{"num_hidden_layers": 11, "hidden_size": 1024, "num_attention_heads": 16, "num_key_value_heads": 16, "head_dim": 64, "intermediate_size": 2752, "vocab_size": 32000, "hidden_act": "swiglu", "norm": "rmsnorm", "norm_place": "out", "norm_eps": 1e-06, "positions": "rope", "rope_theta": 10000.0, "rope_fraction": 1.0, "qk_norm": true, "attn_scale": 0.125, "bias": "none", "tie_word_embeddings": false, "parallel_block": false, "init": "normal", "init_std_qkv": 0.0209, "init_std_o": 0.00446, "init_std_up": 0.0209, "init_std_down": 0.00446, "init_out_by_depth": true, "optimizer": "adamw", "learning_rate": 0.00062, "beta1": 0.9, "beta2": 0.95, "weight_decay": 0.32, "lr_head": 0.00532, "warmup_steps": 280, "schedule": "wsd", "decay_fraction": 1.0, "decay_shape": "linear", "final_lr_fraction": 0.05, "batch_tokens": 131072, "max_seq_len": 512, "doc_mask": false, "z_loss": 0.0001, "train_tokens": 872600000, "max_steps": 6658, "dataset": "wikipedia_en"}
Each number is 128 + 24 x the weight over its row's rms, rounded and kept within 0 to 255. Layers, rows and columns count from 0. Numbers have three digits each. The size before them is the row's rms in percent of the matrix's.

# layer 5 MLP down (transposed), 2752x1024, rms 0.0193, rows 378-411, columns 640-703
098:123132117106120181140102140144145091089137082094145122164100108143151094145106133101099140099133149109144112112162149136136108123117106133162169134128128062104185142106161145123143126162173132
101:107146101145160152142116107122109099100096119147124134131087121130141126147131135131140110158121130140097084138105161108120116133124112106112129127157109143127125140102155153146125119098149108
102:119151131147109112118068146137150115147123094095076141133109156115171149112089136126133130139150110141137126112132116094148130100131152090135116134106154153097158125086143111100148126153112095
095:134153102115159144091125142121098148121140149170137119151130125090177154113121152108159115153147125127117130139124148107153105099083175171142161172144138091173098136093146081126117117077093116
102:126157151123137173165109160169124079113153175150140098137133080110152149130133159138113093156120107116129059139089182121137114120127154185120134118151163084127152165123086149101123110143144145
098:162131183155138094115159086149103127118138133109127125130117138114114147138209111124111144131152125118159119127140145094154116142139140129103113152136094104172149095134138110190137123147140114
099:128127178139110146149138138077116111122148124097150137117143100157150156121148135059142108098123131088108126151103145106162132124103155175111127162129165119110088066141093124125087124153110116
102:098107107101132104161087131120144098103145109095067128127118114132147145120134172136095115155131142158184164107130126131170121116126087088153149113156131127140143110091113155128143128095120121
106:146153133121157143170178121126149167160146122139149127142100084116132127140132131090100100086093143132153130127148107113085107126145135126130168137090089121081117117145127127111154129109137123
098:142099167058152108110111094082104117173101116153128139108114099140132150083113134129149154123150129134122136101121130127159149095130128159184125160149159148097121136108137127131103111132139137
101:094139137131145173113112146125083114166129124165113126162135130106122116126124138183113111112132204127117063165143119118137132147131121121135104152147153086120111124115089166113126140107158113
100:142142129117099113101100141095146092138104139118080133121133149080118128148130130129112108087145127113079125141167153161122142115159159129126166145141122077125163139132152127121159172117142103
101:127103107126154160136097103100096131074111162159134119100123109146130093138143119098121129138144138092141136180121172119097106095119124132102164195148139189135147141130120099149131100146137138
109:145097146116121096126107133115134139138147092161148114118182134144112133134121167097146148103089157108107145138147135123109117130127132157098130126056130156158094137144141154148151158129104101
098:140138112128113081113152129071167088129127185114131084138122149139131146130127101136148124084155106114129121095137154117119100156184106129126124165096105119092109154131096112122130136133097095
099:085104143129114108129106134162085122121158109103135108140137104086144118159167168089153105122105100158145154123105102169113154170140096116137141164132106111120119114153154142153155113117127140
100:120112152094082148145159148144094135127115101148117111124142134124150128090091140136124134145135079133123145140124089146164152117154147120141167128114099111128088173128128112160122168137127151
099:110111129129103126166137105130149119130153137099131141081130092160137136152146089135145156113160145178131195137126074083139134091182105115114139120142130170121132148133083127173140120123100182
104:105161122121203103138135111132099130117105158128175138110116123149091079138135158145095117143097134122143131095139106107141160151133125099127145144129093126126105132121135076158143096146094116
101:114151139094158097130131159140157154143152121153154120117097114123132114093159112109145126151148147152123094150143191119157167143147106156135121157110179121129142151098156108127156151125161129
099:155116070128147125085144137127131138127128113089103171129155148105082125160122143155134096120108131131119126157142136102129141116129060145151151094132080131104100147062108076095150132132090150
099:087101135143117108116117152139107100104111127115139127151126166124148124123122118151098094146134143108125100172112087143165112104141128169118133120103148121103151146114129107104152112127119147
093:136128099141165127101127076132103106107159154147107147156107140126130128155110142147118094119125146150096099090146100164083129104108140102133150116123098113091127139114151150099093121156170148
101:123110133132133130085148123113115123138100124090078138177113187146142158134136170135118101129119130114135089136134164109093150151142155099058157136169150139102131105114134173128138137146156163
099:112158139109166103154106120070189121197108159122121129108170098142126114141162123126114163147163091082144142131092112090089136135139121143111096098133120084115155123134156105148130067171113130
100:117114116098084125126133105130145159167149174155121128145153093132142140106141167086095113109078101128132109095086115112102125129065144095154107126088134111108112153190148146124119152171162195
104:134142094180116125152127074149124116125140106171118087139137149163082150105165065109217127128153149126146102127126105122090118092106104123093135073128160138127074152150127158162119156136135117
099:146126155123101143109113127118108116121102144102139125135125144119111124141142116136152137168119122162172143126117081116127130114136092122125140104095121197145150112135116143151093152128151168
100:115112113106116128157129102113133105152129111169128174152121138130140122113150137099153140136123124094092122060145153071152128131124148107149171144122112119145122128151124212114165146113103091
098:133148189151125115110116129098096082130121096118173137111144093146150134160135127081107161123143119139117081135145072093146138125105141153144108156106100177137115141137128135132136127118110120
099:151133152180108118109107126143136183154093157114122154125154159103097142149142148113152138123122103122152112121077192160104102114164157128162149126135130156162128120088133153120124098098137123
104:143128091130113144105169155104141135117130139109147104121102115140144124162114128074106137115140138140121116168142164080108113125119114152145171195095108156151159131137088115182178157120143113
102:117133136117117137172142136116110086130122167167125125110169137118171109136121128117127139161118146153115109110117129153115107143138119133129126081137130130113126154111133134158151083131177130
100:148195154161093139095169123107164105145116139114111174133109136113143143123135121143157139129091106134112134135190158077087159113090148132138100141164123094146104116106109130125161121124136078
# layer 5 MLP gate, 2752x1024, rms 0.0216, rows 379-411, columns 640-703
100:120148099161158130078115133146105143107119139115081110133081104149131150103071119157152131075110153178102146204119102163145143118106129141119137104137074150104141099131150157138153128138112125
102:136146174107085154105096109112132116123114110170126145120131140108098099101131057184160133090156147127160150119140134105141144129136138135151130118082124134097121141085140135097113130136118132
099:119128151153119100137123121114168130126150104134133130094102131152139135149116117119132089116134163109147146105150130069136167171108140148142135110121114091151161144115158147123111162132103139
100:097126120079148157167139130136100137129108132133144164123142157104156152130162084158069150133154130089146123185159109119147103127108113152129095099115111105098109155130156103104148112128139152
099:126161113107123195165110105083141102131139078103127111144135116162176135089156153101132084147110121098126136122079118064132133104142135124082112131152121133129140132155130118140147130127117110
100:101101118139157148130109160165126133069110144145139140119129143167153136121069090075083118107147184170144126166108166130157122127102128132158116161145153119144138155138159093128128121123121119
100:152144095088149142094094132127141110089129086121159130126109143112127071125085131115136084136133120141132098096150134124146168103117091170096157126139166102132137128099175086148094176121134137
104:113174077110102134119145170135091152152152128150138167109157134127112115129137132143108089124101139174125125091117140091096140128123126154142127166132095135133093169101167102114121157131142137
099:145123157157116132117117130101138166125165162102093105110141128150135195116125154143123128107167134154126153105100138110168134131126165098103130099146132153147118114157136109129148108102134101
101:122115174131103145131121100116119097143118131161171130121136127131153140125158121128107162113154141152120118128149115123151106174118162080083113092181142165121150148160153129088138142140150135
101:124139097134085154089121137128090130117105130170106132083083124148136139114176138137150097098164152155077129134147110160154104121106092176153124078101131129067161139101108129108108116145140135
098:143136110132157150149123114099144132107117128115127089130146109151130135151116130097146144171120140136108115147092109093148126162179157157110093158104139156104116130122152120142101131144120147
110:127099119125105115099066093123104128168128109168125119164153120133119153117123136146118139137093133137119126100080127124163107119124148111136136149116144150142132142152164094154131153119138129
098:143118127147128115143136165131112145109127108134104109131126126121161120120085155123165087171149123171117135044164143128163093132160146152153120134194175118124135145130158138138103121098146118
097:109126126129110140120129095121096099127124143117117122146105127113127105170117140124111117129110095086130121104137113136112109150103096137129112076113181105148110127116093098116103166180142130
101:150107126114136155133114068130113137136116131095117111114113125144077175123109127111075144153109146179146131105124169140114114142121150137150141096145121163121149110155099144144145139147141106
100:117136123109094128107090103157079172133108123096137115146139120128121145089094092137129093150122138204125114134143132108113119139131116147137115112124129187161189125145112125147117097143122132
100:142124128159132158153117160113151146131051094135123114152154172126154178156119095139151161096119157121145137162125109113150138120107109141112126122125100125162135116111149136174129139153177115
099:112118124135130145125126134102122130142080118127094130150154146128173146101162113124115155054141096141105111163137155118130102134137147078140138118178121127143166172116108164151110110141155137
104:110133147162120155161148114125107155092140099141155113122140135100131111108078111138079108100161166153136087123152129100102105172113151100147121140124132117067170161129160106103143176121113140
100:121107102170113141106161153161125124162106105122109142094068144086118109138108101144121067105167099146141087126111161110144085140163135123095133088144113108142127145137130126124117149175106164
098:093157127153099136179073083143149144143103057098125127190135132128107106181076123146106149124124132113116166144105113118154133139100057125128166144156107099121131170148116105116149099126143160
101:136189112122165164096144124103140114125151166116139117134108127138114113126128120095124146156110111114120137115143111100120103133127093146133086075108123055117159136162143151037101047123133123
095:135111109125161098163126095155096103121132137166159143099126160122117138119119089096133139083127115134121125141137134101168125136146146119127123141092157082099119124161109107094133108106102135
098:123130131120134150097094165140112145168074166164111101150152143179134110117123144108096078182149167138179122187131122156143149121142117133125163073115120122136150132115155079075094130133135106
102:074097190155168147118123153101114146124171117103116126126143108073118147092128158148117169096135108122186147171128181149139147151151124135167096112104144136061156124138196107128137146184132156
101:162135136166086139107153130158132132092101136126138066127083176119119112123110082129147129108135124136094088123114127118173113156105110115129096122132139133175155100119129071143082119116133135
103:109144118112141143115106066104139124163165107099099107179132162109151125114135139084142119113102129130146181123083108149140135129133141120145091072114131132101102131111155142139130156094132160
099:194102185145149168111107146148072117164104052130179135155136130131110144173127148124150141106134118111119148173087117140150127104118164129152127128110106105112146090099165127138166147120110134
101:155116136101144113119121142169140099143144157108129132161122111104119115130066126103178119115119154117190097133142107101113144099100132125147123119128131101126116151144112127115114096155130169
105:144113110088140142112119138176164159124134090103102177130187105124141098094147150134089120150113161173130133100143152146087133142139139144056128125126143145151126164123142119137102130158121101
101:138136149143122124128139114176065147139137130169111117121144109084138164097102127127128115122134164130150117146136122119138119118123114116140088099128117126134148136160178104150106097187118122
101:118167096161155111126144109123130126123137133111115101125117129175132125126156094102107138180118131097153116135131153170153130077118121125092144137152088120129148135114151071106141155175158134
# layer 5 MLP up, 2752x1024, rms 0.0222, rows 379-411, columns 640-703
100:110104115166101123120149163144156134153139131145106139165164093072137154107102112143113103147132133169149117171155158125122141138117131166163147158153115105116091112114125102173135143155117130
099:114127150154119115137148127138146097151115123171115138105135129106162144103153145128107063136155140146135136116098116079141131156132093099083107102152123100155115117112106139063137081152131126
095:119113102143152121118147099136162101134120112101140136141132140108102098159106125144158139135119111121070147142149126147150105149113097149107160114179085128116134123152135132147173085092104120
100:123113111133102180121115132097122117160110126149115167113178135129163086107125132126147133129139124112113155118114091099125145165103131083115131145141167156120110090144126107050158121124112171
099:119136050142142123153106159176162149124090145120151139139112134158132160093081085137102114154130124146101078134109139167129116146125122191097169141124104097092126144123141075147168114173142124
098:148157117119170146097123124099146139126169132102150096156107103077128152126096122156156137114122107101090114157130079111093108114172098153134094180121132123122154105126126135105123138134149170
102:161137120117118132143149134114135099116142144127105120087117119136140125120100106116143155169129088129087116131155142166089131106134139094153123109128143156130121077154077099157128086120140103
106:119149132124154117135183154129179154127179147136104129141138142163145125143107129140171117133089162133128123144122144100159130106147128155082147149166148133098109106134113159111109124118119122
097:155132121134153141121150134153081058159113164140154123164148133162165104149094117141163122113096159156119100106150108121118147150118107124091116118124134144122139113117157121171115155147138068
100:114137163124108108151128124106131152113156115136114141146163157104123138143116108065135118127139140106135116091075103134160112170104161087161119109125183126099115136139129171127134170121105113
100:075163097116125122118111120116111139101092110134110098134149119110166114134131148143103093124125123127129188140140166122118144115127108137139146159109094183115129086107147102150153159130105089
102:134143171145134150100174174110148127105109153134123150160133126088089108110108087110116110140132136094104104133133175100113094113100119137169095124111103115127106166132129146112097116107136143
110:113091095097134113086126092107152143172125108118166130141157094154146135105140113137115127122104149153138129111107081129148115123139145136148149117120114097146129144162155124158093075142128123
097:170109142147166138120163093103143134130100122137135135118127137113127098137135111113177150142138174099156086122145116101096121155126130119094129112166108194120158148129155097127123127139077134
100:089104127166186136170108104123148163139145161123109131100101109109094126095130092126113112135089089107132104088133122115113109079133095135136062138105133177101140112112127160117131124132160166
102:095140117125164155146139146131150121109137149123113170121115101145106096163147112118132143128157126135165115153160106100154162154104086127118110144133169109135110146080126122128112082097087124
101:148126110118150118141112114111112113164115147141153112142097118115154120119178137109090088066126157128136118155098149188108112088124080134136096095146085129115113135120156149113127131138146160
102:125128115093101145131151141141104114098126089139135142115160184171118136117159178130134124112139122157132143089123146134113158108140138130123104129127095106111153084140151181101112166153130129
102:150122114112182109120111127140132161131154138094110109142112092160093123111135136165127146162140137101099151152134127108076121101126141172124108110134076110135116075148125117085108119139140160
097:130160117119167094127133110147162126073124168173124161132120083103114083140143164140116125136124103124125123103138162126090115160140142098139123119145127113197123165115103162098136104133121143
099:141169135146154123099152112143133091135130117082156155131143133161129153155123124107161109115107138088119137148141149149136148153125136093121138124071091112129157120157113133156098152110110115
094:096145107119104118115120108097137158125114102114152162117131150153113100150124139090112182079173093140134095163159148119143123155121152113119119129094139121137132136150119082126116071090103089
100:110184115125156090164109120145172111106122141111151119141124103145155103131165125124119145113132082144121107103136164177120116111081129127150118141119150074168162164133172135101130129110123125
096:118134099132144089134133158086130121105104116147147144116105108116132111097136115131155103147125108117157131101158158132104082127097093106094132162129147158112134136103121107139152145116077193
098:139115126084067120131103135113130133121133123103179097134126110099133158138140112115143158113114134122115163110138121095088117134106139159149109131165109139125139117123177107168138166147096132
103:143133115154153138167138083128114114134145099106110109128150106144110098143130177106124147167140127101113123117150162110179110147116117118109135142134118122122136098162192176156087139102098181
101:125144101131091123157124116125106165159104117144118181168123086166104155126145125133056121099126123113116131126184116118118123153172128113161148115120145134149120148141121107118134076122163145
101:141125090123114123134100149117124114114151094186136110127113114145126107153118106164140127119147141121119147112134136147135143118118116162127099092196142145135122140127131087088172124123132114
097:090093124121113124136167144121171129142132160144129118146139146098111171083059141130101146139092108154147121116119160140100165112109134134101128155214176102154130118122143098127140103153147144
099:133119143114134119180150122094079098161112111119132150131156108151140127158133110107095112122167105166116122097106122113143095147129128079122150142114148100140116123143150110110153139105122125
103:126125136169115113111167101163132137113149128167120113110141142108139106140094120134090141148086107134134122163126132109148116161130082138128091158130115124163077152123134117057133148124159100
102:134118182104121172137142126106143100133132133142094141139121119087143130144125151092138132135147142085087138144144150113118120147144103128180117082123166116119158149116114144116147190111123139
102:117095158122119120119119154123150158105138121144150120135149135132114113161064176120132098095124101092149127135130091116145102158114118092147124091136143158080139123137159123155116113110135103